Weights of a small GPT-style language model, trained from scratch on English Wikipedia.
Size: 8 layers, width 96, 3 heads of 32 (1 for keys and values), vocabulary 8192.
Training: a variant of Muon for these matrices, 140M tokens, 4264 steps.
Each number is 128 + 32 x the weight over its row's rms, rounded and kept within 0 to 255. Layers, rows and columns count from 0. Numbers have three digits each. The size before them is the row's rms in percent of the matrix's.

# gate: layer 5 MLP gate, 256x96, rms 0.359, rows 145-190, columns 0-95
# up: layer 5 MLP up, 256x96, rms 0.385, rows 145-190, columns 0-95
# down: layer 5 MLP down (transposed), 256x96, rms 0.16, rows 145-190, columns 0-95
gate145 102:132097058152076070109193143175138111120148184119094126116137134101135179123148140092138208119108161139129165053154139120102183101099082117090114114091161137080107134149133124133146061165136167146153163157131139110135125160087103154123071195124121131136090080106084109145166166087149144166
up145 099:174084090162088086128138140145120111129152140196113145109092089149108116163159099119164131111131171171065084153137149138119089095171171140050098102038106175141151148135105168087131130112150073093084158112110142140122125113098151107164196095147089106132170156104094063134091124123094135101
down145 100:158171127122148093106039091159134168082156068130157171054098124111164113100088146146082080157109136143133150149099096145120149098152163120175097093131037082147130106123109119141147147149089100122108108107096117115173146103079167110154154107143187162134149148043150120076145146143111116135
gate146 104:104168137155049174119129075139147065152062175139133132140114167132096144132160090170174120121169152138142104081195154198143137120117148138169130076168139112095200159110144134133162109137128149137133151133110160140183179195187124159164118091066134103140138126126152080102100136157124118117
up146 109:080113164111110116078139109115176121149155111021105125154106093105150100146097166145137156152125119130152151115104077179076160121151113154136132097131119185137098146074076151111185187125190124111159105149165144151147115165120130060104159099136176084094080194087140106140144125154130127173
down146 100:159157111108107127157156094082156103125111154132142124114179124120141100133131114124111121086099067091075106170126116106152099170129162061127139048134130115126127124104165175165124095160162126145117179132074078088136126145067137195144148096136139137142043119158120078132130059188061147156
gate147 100:143150172125128096179110117155110103199199130124119160112110144117146131176090158087170107096154168128143147129116155073140152112169114112137138149119145061104128121149094093095088088109150146117089188124187186202158149101092095163153135190149109167159123082160103146120150091100200147121
up147 097:110051153149093151138172162150121140100098144141101113076112188063095115095120119105152125162086121110154087090124121118098142122069176168111060104120156134127106134179127190136094168121066136176138176133177110139131100133098081111099152103115070136088182081099118110140151142088082166146
down147 099:087208090166144132096163166097131104161116135099176071113144095109196122100117162080135136145143089199141142137122134113127151098114117106186182134109102143102156109094123104133147215080151122142121214111132101079089134075090130124153158126053096163131149121117111156099141125092126134158
gate148 094:146143107109043179126124114114113077133122139131122118110156135050112085067143120073110189162142162103159181137124062084164100175132108141131104174130132107131159148160141111147136139124114193062183127118142052146133145147178098195098163133102151141112131164069117120098119126102143094133
up148 094:169164123151089117141155167108091115091109079160156191158166152039109052134099140112155131126126211083127121129111087125144134118145075152139157140102145143098126073177103179189128168141135132150111158147196101101126197133112107083136179141118143119129085156113112131087139120108164093155
down148 098:165109095129051124064148115104189149145128153149130189133121179116090109112141164104202130107119124118112117126072150122137071099152156133093082115118153106192156075087095175160091111066132155090140149119133157138088159093104084159107095136200162113152124108133093088098105118151089138084
gate149 093:101130137137144125066145124133180139142177105134211145089113110088138119105074111167122158136119139143177161078132143122129147092123119132158085171142168175170142169120126097190112123121071125153138068146174159165137099115119105177143120130084174076173137159123208093111153098164157125203
up149 100:188185116067120150128131081158096171103100104149171154152155107179130103076147132143071120124176081138146099121107180101130109117119064064133128147145128115132133195154102141088143129063119143156088135128166134116141161155173099135155051110111118113108158111147206148168192100094148116133
down149 095:086119088142154094111084156155140092059123059059118144119147152117121113141165136072124083129120100150070143132138119156072124086139115146100148133086119103125108185158126139140154098157172123152184115141102155157128094065060088153188115195122201140132114153156164101117158181142148115120
gate150 123:150186137152081165102143137088097132122166086156128139127113109141147061105143162171129091157156176138136145168172090113122097211143094109123099112156149151163156104132118128171083111079138114152131153087104082118125134060114129123111090092131151112135154073121093165050230084134125097110
up150 115:089093131169119169129095119075143102170141072123170111117068126147158106145099141129122137148061175075092116155118073154085165045142081121087115110100087132142146176137154170081141110170155100086113117117158083150164125162130169124153092141087111099119067107177104128136057147125098148123
down150 113:115101099176204161144099149080147111122133092173169093090110122106092074167170168077116141155139172106037115124138118106141090131090148148176129129084128102178139143083081141140157100177111115128090217100134154131065113169155152134086141138173136103139143124124138071114096118164136121132
gate151 105:155140146108105146135165113100154183141097133159137173147140150188127125132106146129164090091132109130175106143146158128131100136126157198126191120154100155205105091166163072096102152158163126216083092098106105097129059054096174144149123129116112154129171131076137137108145104149195114112
up151 105:176130161163129123128167100156149151104152079133169085099182124140195115203122180161186165100141160080151121076105101142162152219131171093110149123139084094105127134122128174140129126124105131074158104081149164093091124097152089097173153171125117187074123095143131080118143116119122127138
down151 104:109209078111168113167116134082103173096161146085109115120176094069117062116151172134158119163151142173078155150106110084099134167110192139138207120145102134093176195065148119127197132136110115156142121107159137136083122166144144163119090139139116183114116129126151122162109142127170145147
gate152 084:141203101142119144131155150118086120163089107115081180070121140159168126096161158174183163179129143141112089143112156114098101139141164095102108089107089115094126116156140074119100081091131107127148088069181127112114073102083105182152207175091132129152102136101131195143101115117096117082
up152 080:096181093152127154156134167162119107108165071119101128103121174120114123103127087116109121233154122142140085112148179121142064177123166138089105156105115122099112167127157097223086166185106153102103146095123125127081117091141158115139164175165152092113079126159087103135104105169132076124
down152 081:151094217109183228131164139078204194161047130097142132157096122110123116113095112134145093114146079109155123104153142190128153092126117105149120136099152116143199139110104170129153132129168162122128119143127122133152117214131155072116117138120120100158077112090141122100144107120122141099
gate153 097:127114113140089127173197105157147104037184117134087135113073138050120135114117105118171181047147151114117093156113101099116162161128079121136115164075173128104123121120094148164103122154100172085168145100134129092101157173170168085142174159129126131132131213122106139156101134100138129124
up153 098:124078190160133091123130063158141094121169147106105125094113159185102088163120099110088139115174118120153131177148150180097147131130100156195079143108083168134128078115102220143074162178154168098098148158097088136106114094145103128088178136124162112092103120115186116117137153142173148104
down153 097:117129112115160177145158164077148117129087161160156129134181087105092105148174126039116116178106123097125131084120128085104148146124158134115128112168140140121123124147145084123186152101136101195148110113104157140138174188073101120117099162201226141125192113098112094148148075107133108094
gate154 110:203126111200100227123182152156150153116134133173139127106153144120182140119165061110144100143161189108099090130116151122194098151174109079157118059135116101131169108167094145147154174158131084134126153125119154102130108193116114164170120150097152141164086151157113097149129106117156148120
up154 101:183160121153115181110126158181125093112135066126054100139113164090137115157150058087136110120116136064110134176091151122167105137187142144120187114136142065084107137044155117044118153161119118160069115118144114167116151142165104141114120143127134145112116170147099155120154088177124164148
down154 097:141121110083090139192151128172159131113126117104128112135137142073127108128144057100210151089094148148134124076148090164190131089082128141162101140151122137169091132103133200120198184162113092113132046098130149124123128118136138166115155146142210095130111133154212148134126109112152131114
gate155 106:119152092152150152147192121027137144105104136117186157169097119152099153145164084098176050108162154104157149177123147125183085142201165179124140146115115092122098128157101125095098147135129137083174186127075100104122110168139156108176154151147159131161152149171102101096156103106116123129
up155 094:128057154104142118095110115096101121173166180105162064066157122117096080099175214116107087097104117135163143132195183169082155095102101121148145174121145126166105099100180132145121078122149164143117130154127140154160118129061119172132162117122061101134124105128142094162092152158120169117
down155 096:095141122155117091138132109169159084106184114132074164110159106181108133139109165172097139092129148133117137085133106119083142136116135138152215146174110123137102197127104137124116090092128095124129076090113111200095180174202155163078124163157175097149133148105121114052153152088122078140
gate156 109:190163093196120084100189103083141101139134118139100144132147201165069126163086174109164161116159094163123107071147100169151120147103131105095118132093169124126086100070097124111097139105181156073145161117132149124107190107148135169092119113152115146134077142124112133087169136123154134211
up156 112:090138116124122130136092148133142159078038162109152173188164163101119127119138139109116118137145125135114160174177188137101158090173159097146147160140099122134087143179154179100126050104097134068203119086142100141175169142103097126069115106113088158080103088116153157102113128108073131117
down156 114:172129161098126123121144124166177084140128086105171198102141118073143107075160099129105111086049092144109139141143144184129122142124179118128076100123093087081104122094192097168133064129095094097100136152114138138130159150127119122210114188122153125054124133160146086126116149085120120083
gate157 115:129121092127121144131136136095105082123079133100126090122138186135143078156096082121074083143164136176056174161165099128143140157136123076150115154114172091115129090155186097162119112110111139105085157078125125168167141144149129202151129127059151052098127067185115175122086139158157127129
up157 113:143080135132065143106090182174051105109209118115115115134144197152155091140115101182140112127168125182112143110115134086107168123151088051144123151146145148051169106081120103139149125114147093136175147097106148091115152124147151178099113153082150102080153131155123198110121126119107132091
down157 108:123128062129115154060155163123127161128114122109139124067159122159109159165180044119164142138115170103121162129147145094158156177151129119093131196054131134078132129138111103095126155153131154149111111151159177126151124129150108102067112105150156117171167076189195134205102136175133127112
gate158 102:112101126130091141142101150170146082152144121132131111171149144103175116171128093126107120147107116139113100157091114101155172138135133095083136122062126130079151141079108167075113144164120120078109172120066114117160178093115083132142138213124136124174152101134164093047129053173205092159
up158 096:103096155132079103175169166127094085114098144164120108135072179151104185126093156127133092140115096136132143102077116117062104144189103118136168186140163110172116040108147150111149151133144161063126138110203127067108171133182133173119134129092130128151137124117176156119098105079103149160
down158 100:136117126131156150132140122130180094104127069161119152083156136182131125094165149111186138153134119126108141103141146110172138144080171146113093144159201143078132132218174142137167100153174071095148108129100124161146171072099139151148124145170185142153130132128088089189133138094099140031
gate159 097:162191094103125162084110169139158088143136112124183107158107127045138129104094155120073151166132148201092072159123091088091128131150164114143125126098156126112099149187118106143166085142179121142165103152192126167080112087100098190111112148114125122171137126110079093073153097109171136104
up159 097:121106127100081126117103156144175111124119088139109107225115124073101075130121188137096080164143190141088122139098140124088092158090127142153152123135145139094150190131163191073139131107160131148159094178160149077149069081129135146126150104127143144151224168126080131123143089112158137119
down159 096:143150165112146078137124117166133086137164140127112050145199128107141095157148099117171118149072076102111109139171122077115117163092137135072084107170103112176104118157175106130060116079124136101102094151156097111097171070058141095087130122116162115111104170149148070120084092153122124176
gate160 110:069143140129114129076107155079133144119103121120142142133112093134157138130125113106124161139098088146054134067148120118126140135087150146152105139167109207161175191131111137149140089165132108083141187146090105059069123050171120086137127159112169097119093115111142158031091169115137132113
up160 112:084134113142157151079099094091189134158112139161144203073098126124188116135123119183092141167113128143133157165133153162086136178137164161196133121123114147122163100126153091165084132140122173089079163145085087119100115109113160118126173086172172113123151109126037167107173134086169110128
down160 114:169114057140117081154079143142124125123166114193125100194124111149139080148103145125065136157068205110104160117129136129124135095105130135135138141148086130090150120081079185115113117165091132102029109082139133101114126139118127131113130161108186155110152159139111183097094095086072114177
gate161 121:094078098197124096083165136123102096067116150152107084095126141144152092162157115146105170158141207158067098131160170088118084088182127141120133082164175106169166105128096122138104158105180173078124118091156131064123146126124199112103093107117133112127137103106123108091122145197138108135
up161 113:073096162183186140133148096120141142115136101157129160139122191082072068123139123153200093154152115172134128145125171106132109096097144174122109062156095122103131144136078125164098141185058132194086110159144129136095141108111115095127138087096079136144134132160124128194096122113059153169
down161 110:176093105088168144125161142116105153102111121117128171133155139076072125132161162138157132167170157122135112086135100187184099163088123109143135167071096098140078076103143145113180066144155127123124140106158093155183152147144105182182121097121174127110162085103073096119216118106115091161
gate162 111:154124179076177107094072100095111115123086133137165117114163197118119102101093145096122120100166145172129107126151160138162128149145168064208083133163145122158121137111133091150205160083071126122153161135107134083169142138149142138110116120146150065084153090128147139126186118113178190078
up162 100:134120127143124150173091127103073143198148137146128233099120126143163103163106155131149058135087165061103134149078110131135147120126126129103179158081158171149101107137151151172109122188148099132105150213110168159101093100118174119158153128112096183105122148099089074146155137125107087131
down162 112:114169157093183169182128151165160108167102171164135186101130101133111087156135171157118109138097080082107162144082133182096160119121099150152121065096130134125123155179166112121106106145094101195104080142137086155122065155096174090119096123134131158096132061145180154136115094153141103064
gate163 104:147167147146174116105140136102116176110080101095171092099157119132122049093108147147103125148096113104063140127124106127121167136186130051082130146181154087131129146122141147124159194107126112171114130113205063161110154165148120097159110124138143148075128097093165115136082124063170063111
up163 103:068180168104095131123074154122174084134157128095145142108135136118056151163128081121197151164087160073160137058121112080135102093092134164139095158101138178187125174142131090058140130124136130095160154145095116143139098171163153092127112158188154134158135145142147088151164142116096102174
down163 113:077067168095114177178127143111140122167154150161152102170116152161146160078095187159091125111130145089169143131170160159155137141151091102059135137149166117107142106083101134099082180130133218135154125074163082119147143102166148220094147098121116109140157142120150098108128167147103160139
gate164 110:117100057144085124092065122066123113187165109084072151108134088140140178127094076140124161076142107171169095156114125130115170145197117129159074151179127050164130126168163149073104138140117126173131128108089150135100165131148111166157103103109145123191116151169130154095117142126105161157
up164 112:070113124059108161118150126173104064061085130128164175155145167113085170136113118101217118108150089156140084155122090139076159130134123118142159080120124118109128158158136154171183122129122120118156107061163180101100154157118125175089145103147119178116168165095178142113155124091168110093
down164 113:125136146137165115139167161162142068148183137130133171092093178153142123122073140145158107142120101160143110061092120078152168161149083084093099166113146077143095097110098211151134116150147120139148035154125093134094056104133150170159110101164185163127132104126110164062114111136133134121
gate165 113:083126158078076121115119122174120122121112163084131124101127177085141124143110104118148122074145128182142109168158155123137125101102191110200127164101164157082165154141039142164116106184132215174162157177110136157131097124143150077128111093072081141104153122072158114120139151117088128119
up165 114:138137143124084085090166145133134152159181175132131096115112157082183154165143117111090142078125067073175103125156112131126156127094119129147153109099178131095130175129104108097132097115115146094208193181117091054089109161203157105137071130092154120136117089079131160090138100110129135097
down165 103:148086173125205097142207142079099072107169151130103121142105137119081140150097144154182150114140101125072123152144133162107156131129160138161134183140097116131097097147132103140104156181157127123165068201116124099198088060082148096113147152134139103142170124172159150101155186125151095138
gate166 106:113111119129094080161115083105112122105180113157136166173178135114138105135142111131136124146093156132118086123151139092148132163137105057114166138183132117157056102141106083148195131101174136165082139149074111075170109125127197144065166075063078114176111104189097149123164112117120143142
up166 109:101073147119106183105111159116142131161188157059106084103163088137098123121171137159094121135124115111089173203200137130120095167088099134175156132134156146142130114136214139113122148153098139085155198108111142119108130162113106124096143196197127131160162094093169119168151156149142117092
down166 112:158115126093074122140154174128087081105114134124069124185114170143141177112230118101103115114115166132109108186134124091119103133069122176138140133133070100143149202094132143113136091132134108164138139063100104130122087126065140120091084167133159090103155158119143135216148128103155155104
gate167 093:139089117150099076140160056136074128137094163111117098166140148176090140147137150085141145084132100195127105106080132098101137157192186089129105100114182104097129134100106120098130145133150101146116150087077115184115132174151169167193168152083158168120185147116056107147118096101114139097
up167 097:213125139153119087095110082130117082133123148142132106143129110125081163094121174113121087115117134183111046147118112104093189191153153085138045121151161159103115135143111118085096113118111180127126171028110121133097149141124078123141113117135154120088137090185087104123086104093165148126
down167 099:142073131073118185112137205112145103086137140079162180117144103156137103088169112147115149117136116064163137145163113143139150127173119161114143149155098125100113130121121146207108129074177150079169095183079112157137136129067090129072154172148137117098087081073168194126129132137146100139
gate168 110:116138119083170124068144193111098129147123085054060141129112151125169113142141090084098136103070090153101165156108179095145132105080152122136152116177157195130093177073130145150132165155217107102119084166122167121103107123119114165125079125075104169166119098126128103137133100120097098126
up168 108:131067099152172114128163160144093115143139116143082155110124128083157161157090122150147108073144097103102139106187136136111176068132096111068160124130131146091153065117111140122192134097164134149121154210146200137160143085113089064202124125108113103113130123112117125155193139112096144064
down168 105:146162160113089144078130121124188129164179067153109108109117129173136151165169044091164135124078157100085214139159124115093125150158162100121161098102125144105102111131138085115122137171113109122159087216117143081089136111096107103144112109119099114158112097091118135135130108033128082142
gate169 109:134091145109139102111162127125056146169162119123128155102113104101195132107090153068130164156141113123106121134125153124137159145129156143084076101193137163076146138156144085176134105143089108088097179149110094105102117167113103144116191154081096129133127212182069189105111163058099137120
up169 110:104146154130134120111142126113207160107143165090141084146044095104175128129111131105119185127036118087042110132158130116127138119171141152080154101089110154105087083110175135074126159176128159086153135131131120145123092151115127150169125179107099132133178109134153045150147140132095175124
down169 111:079162129131133136144123122105171144105151211109128150099137134153112115167091178049093127130090170092154122118132087103106126168107141078176162128102117126204086105147110138105126182094051100086119160148084141153164143175134051124134072170159175113101110120115089135165161113124141136157
gate170 100:107075140082126117113159082125155135034148103130077147145108121090133118148081147100160128142092130151124100148114198073136122152161118137152094104170179132086096083137164098113157197119112151104141201136119076128133102173127077132113119159168179161159100170139101079088137143092076160113
up170 095:074105125163124125128102133095114125141157094091080202165110125126168087144134121151189119141145103159170153078119163130084137127169115171080120147137090142087146174124155110108129134156114103143160179142057092088182123167132114092139174139148223126075118127122098111135198113066142114086
down170 115:110157185122146150154134067158108137083147129161097122141137118119136151143121140150123115148108075108103131142103150136120143122124108095153123103133163101145072124079150172130136125123073150026160226100144151149147149208133172183126110183153188126132130181162165137129091086093147198136
gate171 092:127122151134142109167182155126167175122193103146165155039123155142153158165136109130117127111154114117152157164096129123188153149104091108106189172100136068149061128195197164106130118126133161158121109150137162119137087113147174187150161160148157097118151102134120155123156070135120054092
up171 103:137079106124139107109143121134132149138186171138025129114132090100232134133116037106120083165155114129104134149145121164167107070103091126168126136131107171149086105139145140099122106101113163109072169116133127136070131111135142128121155208079141113090107167065125116093141113152107123104
down171 096:138096061094094122123162102164187150139120110083096097112094131117164092128119144152135195138092126121198129148125117118198108121126134119129164162140039103165106117110187215105169162098085161119101089123161121135137109126118160173062124147128153084145093150146144143111127064119085128092
gate172 113:187123072115137179112073138125113106186132118109147143130127141104131124108090125188172046150186086173097119163187149140122141133137157119080141134160195148136176155137130132142063143150130109156184105078218087118140152107145157162133143077146105100120114121114170154155142142174092141142
up172 102:118159152132126105171178110184065132126121090103154202148104064127090142141119153121127121160135173107132146101080102149108150105130158155187140098148184117153122108089130105119125109140149116228115135150101112075106147112142162108134186119164101101183138095125090161083143133105236131121
down172 102:143111096191127096127125084167079088210134134080158184105117199162177159125076136147141116158146161148135144139156100130167159146127090052107130104135117106148169143116143108167118128131130142134159185172149079124166117143184133111142164128111066118094081156114109102098150133083112045147
gate173 084:126087126147129161132124128141156076140139130106090091126121155114193197132169198102131147112129146110150099182106126159127122203140064104111134147111170109145102101112098153172071089126105162127157150117099140107087115111125134120152157051064167026113110162158130108185110146101134141083
up173 097:074139117114175109130110124107080161076143112116169141105165083156086130147117119126119114101190060121135107101195179132157096065157167155123103165123122178151116107152097126116098090147166079150143085099092154186176120146125137143136092140137188201147149157123042138134129144138078157137
down173 090:154122132146103113118047146142152128129071112129102105189097173119176152143105118158060091101095152131197108135112095122163129149119085140169115119168129087099139161158187124070161169119157144105145157181138092106066123119123083100164097106093134098108095141146176121074180137113190080134
gate174 103:121036094130078142092190123144199158146139143079110177170162127126172139091137101174104120120124144194129119164174125100119170158121110087098106122087079142151163140121112177153141146099130112157094092077142120138144105133134153193070184120149071065132130175119138165125104115115153149153
up174 097:131128151148150143157138153070140102131145118143141143110107163218139117174072125101114143101134164085086098117149114112154168162115115134176122083168113082121090125176131119155123146047139166058132143170172172151120155121125138072161122136115187172131178091060100168089141106099119134067
down174 094:132101166051144140157153105204114100145162163162123125113108097140102137160190126134139104136090121108175101139138174070096141122171123119106135166121175162107107118180078201144117182162102130066092116124129127108086124122099184106160098118103067136124086139186144102106086149145133202108
gate175 110:115099154108091083178180107169144176133146121123144102187155115122150085101201129137161091083138146144123137142146149123159150190131106123153144193103160114122164136134135143107119118116212166144125188092112188109142174151152141149166162104081132127157039092193168150171159131115139111131
up175 119:057107101144077208125112138103124124158070098123142128167122147140111137061143071200153107121179153158144150178115110190085144164137148111102127176159159107171125079125148147154161119166143126131120103108167058137190115098123102097075145126118094067142121143118126171130091128147095125176
down175 107:186141107138143109112089132073132140148130081125125130179136076135129082101076157102130160137118089158106130109122202190139143124165152119121121130132081132092146140112151098102203090060112104167202091107103123120176140121151155159175192157167074171088126117149091137144172090097175144140
gate176 108:103132155109101091151179165102121092195147090108111147111121126127102165149134114146049102100117166119134163123107106119145102078114121161116111116113130101057101127159083085138145090144110126140070255086144177135173168125158152105139125114146179108074088158092073106150102100126153121145
up176 099:105162119163159135140155137144137095138137161100125115148108110137085121231153114120059147082225208068171104102134132137104130102087151145100103131117113106076075187146096136148130129122146090098158157095153117067178089125108093121140098147162170110117159064120123150117108134104152118106
down176 101:107093141146123146082147118123142166100136132142122138087167156150163102084155163138155099132079099119166061121140075116133166108130102108101136079105117115168180121095160133150091139198146099151140143089120120171108169106153028055146134052131208081179108128136095164128137134111110153120
gate177 118:139128059123059075085142180178096137131087187157131132114081123151156105175144111106126172127110098167159170160100144126166116161146153143130160158125161156085161169110185158137133138129166117106174190136113165107114096096086110198126153105116168128113124111188091147092169173082114095159
up177 111:115081095101094073108137168100136191146117198170041108118188132138145111089145172125112086126182151080126109154094174130153128146146146111106099134182138146126119150096140116172147173112138161119101087159081096174113124150102103199169164148180148158083114140172088135095084119115157138135
down177 114:161127124106099109101133095129120137110109176097193106133106077135149152091108091168103141126054050137132127131159104238151131128167098090166150146143167145077146197136174105115096180150135114096157152163150113149103111081169075126128145105163138126155151170158137088107122161079088128144
gate178 082:116080132107161129153186090122194131124134141156111088164162159081050062087099144130120130121108079187170087097131137138129110191154139109171164137176140118172152132096141113118117111103092177098124135147056156117069117068126102123120092142108176099121160180183109129162124121164108114096
up178 084:112162099159125159083090156094081201138153152143109124118132137117155091075082156088097150112160090160080137114135137202138157091103114143134059153132145100096095143147084140142092118115118158140164156086129201111153157142126138116149110134106205169094080196143085106098123149063175112124
down178 082:142133148118122108131124062134106124106122140111158155128126090193145094139142099208169157155136145174133088157174125116092083095119148161086089125133095195132135134152142134063120167120200095066175131149130122083122156176118180203080085145093103130137143093125136128150148170124172156184
gate179 106:155096108092117095097158077097155055102131140097157127101153097162134134135088073132115213109116131105154140072138113149230098104109122147106129131178198101150140117140177126114132131101167094154078148146085143060134136139171172109111084153145163064124141153161078141101134147131119148132
up179 105:180086136117094150140143163110101117110161141131129145139115099155115167101123105112117101190150135084122169140092044152112085129159127098139155142069147130186116125105097115112096156126118083163178177102127090129129130107095105084039071146150084119127088145068185161129109095186082083156
down179 114:107092134179121112100148113177070128099206124135120107068113150141128119120164174136063146120117098117122132145129145110142146202152100100117126102185103133126121150087118172128128121156070171159125194176097121145157150131093139195172094120113181168162091144143181118069112060123146099086
gate180 082:113117150151108140175135136203141106171153143165143173137055093072104092154121145141204168110098102167113131107137133110111127102114145136120136192175119149083025176127149121117138093127110172120123143074122125143128135124078111131164128151110237124111172121137099155129081142086116119105
up180 098:101080093132090127124121157118142104132180146125156097074102101155132102149167177170178152055099056150118108081093138072170167160144156131102123145154113166158084124063141100095190082060095168091131166142146117101150134137091105143150155153105092150118139136172125143101137103077075146143
down180 095:160163152132128143130187043132108108094110099158124156157123163102101171148088124042118112180142143118146155193137122181103125089172122115134186132114170111164128114171092151136073127121159066123130046080130128132105136108164111151088100157132191073149122119114102126169122140163140082104
gate181 100:161068116127147118116146139154142120082168133112176142103108108108144121176100092074143104112133146139180157119103108139115136172091122165190081180107144114071122115140136130152158058176116100110130201105104041111109124122119062107118101120138158068147199115173084117145165096160126094090
up181 098:138104104186146152141128152160081199134140138145199147091083107112138126160138139139113123145144125130113137140098147129103073145166128144195101163105122056116107124121155164188168102186130131160101140073109054074165112177102139099146137129160096124167173166182100135163121094182099174163
down181 087:112132153149168152153123138187143054113115119148112089136103122127102169138172155173134114126147157131140079166121079101086105138157159107093114091092070136158122143121145088135109177125188114099151067111162133129066087181159154103117027180084170126116174122085126169107089149104095138122
gate182 107:136095099124101106129083132090174063090102190081163171152112098155128081087109115165146097110176112189099143160111149083130171133124101106154136157080120109083129123139152174143193136122119161109126137114175136140117153100203076163139056105133186110107134154172154132166099148191104118113
up182 103:118137145165057176090140063100087114163136122116157116109108122151066147144136154110114135124140168126079106166112161163105143135133149192120159083089119084139058142146172079166092179145145078186106138076124111109195146130142136133116131030141166118148131162144160144180119116154096126152
down182 093:122139122124166104134119189154087094112064136188147184129102165119110084162152158174180097099050134137180178093126133115087157132132091147156108144077085090117142101098108109135126137179146147090148143211123154083111100141111188140129100128084195133086183109127169126140139118136098153132
gate183 098:135116097128070095111102071132148136141093091164079123177108125110155129088125156142147147114184129137169129149089171137164105164081094153128146118104072155160167138103179147139089112090128079129114118169080122111156077185109095164162089210143079148073153140144117183174116170140144126071
up183 098:189146123075138153097105131096109154053186071115097157105153100056137141120117093120112110145140126157120119127112166070150136133088131108149108080054138197153118107080108114119130122137161171076155108138124185086138117146132102121134107154121079154197132133153072040162111123137131139158
down183 090:090118141060123159124109132098118145133156162095168180126131086172159078108149150137115109125154122123126098129128131179144169162142158154153137159132138152130100202154172159165139155139032088154121120104135128084163125190125179117179161133125190137132147151156180113190112100131162191058
gate184 099:216102132146091112132143108102156091138129141117142124111179071122116109152135104110145157121035111086140142104137090102163116082132121149183179115102144201152181148107086120135117155148094095110112178106123128105095169140118074155093134116147061086124113112105058124109170167164114072171
up184 110:120100165177103150121110113149121106127154109132126133119093078176143077181135142163102107135126145113129197189165161129092110125110185138167157130131130107177157199156160095105039138073099127085098108115131147103057129164103122171183125139149158113118151199157087124133154127135154065101
down184 096:124210147151124133087078082094151128108107153097218142127104173178093078071166180152082133149129119131092138102100089124156130126135119112156147129137166125132100126152104093186099169146104145186135206139176133163116133127081137120067153152155111141192111125153077165120127113115131116179
gate185 109:116120173086178117170134120141136114193167116086108144145168160100138118120139099131183144175108115112172087126108140147105118127109102146152100131193180153210113158088171053156140108180123105151082173101104117087104159114134171154119121087121160134108103162171068114126161118118072053142
up185 111:163083142170123145152191117085149136154100155162123108096163173162091136094090149138076106074144137135143129108076172149131085108164095132108111115088112147093114098168058162122149166070129175189083084143136121146158095131141122103153124064075158125122141162137149079167138127105181169192
down185 113:120136161121087101089148142118122100163150118113149100119208152084147121145069109082127121161084105060125149113101093141189163132139112132131089078099083133138091090124135093117199195109164113176118151105113156145178112127094097143044092165161119125109122118089192137088098097149163143159
gate186 041:148179105126160161165109112151114189107150178178123146143162099099109123121103159156125131173125091022080165114078129101099112132094121114148137169137102161158132057106088132132132062118168132102121136140144097121115163143237101095172148145153098123163124097138169115081112120141110175157
up186 039:089126178128107069089131102129134076179087094112142083124065145148204085139177094133107100053116139197088103095179128137172145118125112124132123091132144139107137205175130130115177138142101115138133154135090180185093109126071129135108099118144123168114090189116101122111116124096144078137
down186 043:126092170165162125219147103154121158102140164175088068144152167105169102132159081152134130182106119034140106137085161146125153202083113099112079146115139128140101124132132124076120100129129092162089132192134096177170129153097118132130130109175101067127129159130103144122149070129148139175
gate187 105:145169145159106084102136140154087128140133107103149166130104198117091131091151105167176112101129157150179110062113090132107141142077101177112105117123153142138158106112154196107165178105098135137097149124178119121067145135067159103201105125137185136126079144135121083171142170175097054106
up187 096:146143099145124159111107130099105043094164131103109037089140111170066122140140151108118128130159094149133056138166146127177141175136125090176115199158122110155115127141109116097153091139161134098185081133086153155117148124165118133122170122144114134128173002169126150127106125126107109120
down187 104:111112131094148075110122141078140167116141117131187160171135173104164108129109113146139122197058136103144129135147127109116131145093115134122064111186128067125156172160169174127094072126088147113083129100189096081150108192127150148145141104147207126110106084179150089142110113173082091159
gate188 098:123142099142128105121068187098135078136112140118145143150158112123161092141170152159160107107081071101104164143150137143080146053117068088172131137143116087094116156108140107121153100164122114157142125069196138098138127090086151164140167109126090063127108088146148086121157188051133063145
up188 104:116152189176085101060110067122153161131144161127174119174105171086108123129142141146102134142108164150117116142159090097150137168130191199103126142046115161175132125093168127142122123084114124091153115153107135114093152104138143119101078184126086125115155135082140170123126072203140156194
down188 111:122138143132160111120137158138200080121132107133109101141110117196099121121208182144128104117192103070149122139095167137134131148160131176126103094106097185115116154117136115143174105125143137152164149169091169171170103167149097137183133105123166103159092098156177163092204054108126136072
gate189 093:139106128090079145079166097133133093106114131133064159116142096164076137090119156046157139112139164152146139135105130175130118099131144086107182122101120172180165152099192111046145172119108136084109130184111112100136149171118121199082115128112160065103167074145142118122138108101104081161
up189 096:104149129082134195116154125124162147121097160156149099149122157139111102101167108122101182174096123158094120169077176192108127088108106165118098119150119122123125095069181042085138132147119120150080125127165060145096092097066095163135121124155177121134137061114182091121121150145124059125
down189 098:127075116117113121248139106097102095080182124136164103139089147084144159179117082106129145173148083103142142105115126084127101158081145120178128120144113154149116118202145140152160120095135128169127106116131105173066124130107083147140132113076172157086148186143107093105163098191114105087
gate190 107:148084079120101146071145137084097119154176129113130145134097148181155143114105131184096124158130206046144100108124065124195128140160101141116092127137105165127130197054146126097130204182127148147119104136120138150133135124099108114163053134158110172114123148157163070131080122153110130120
up190 098:125106133133196118125124090188191095153061087144204162141129129131084163113159159098118161073142125180131159104150124113091092138163143075126163116099115135083145068096159110085115080138145090146084173144141095119185115116126152109094129092137122172218114125147101157170175109131129125137
down190 110:136137128113190169098123092184161101100100135149128144155126122122073169124159133121138101039142107208149126112094124128100150113126100100137170142107161168093188116132104145114141117137188168109120180121115101131122126097147156161086195068145160135183123155112121160084180085140091044135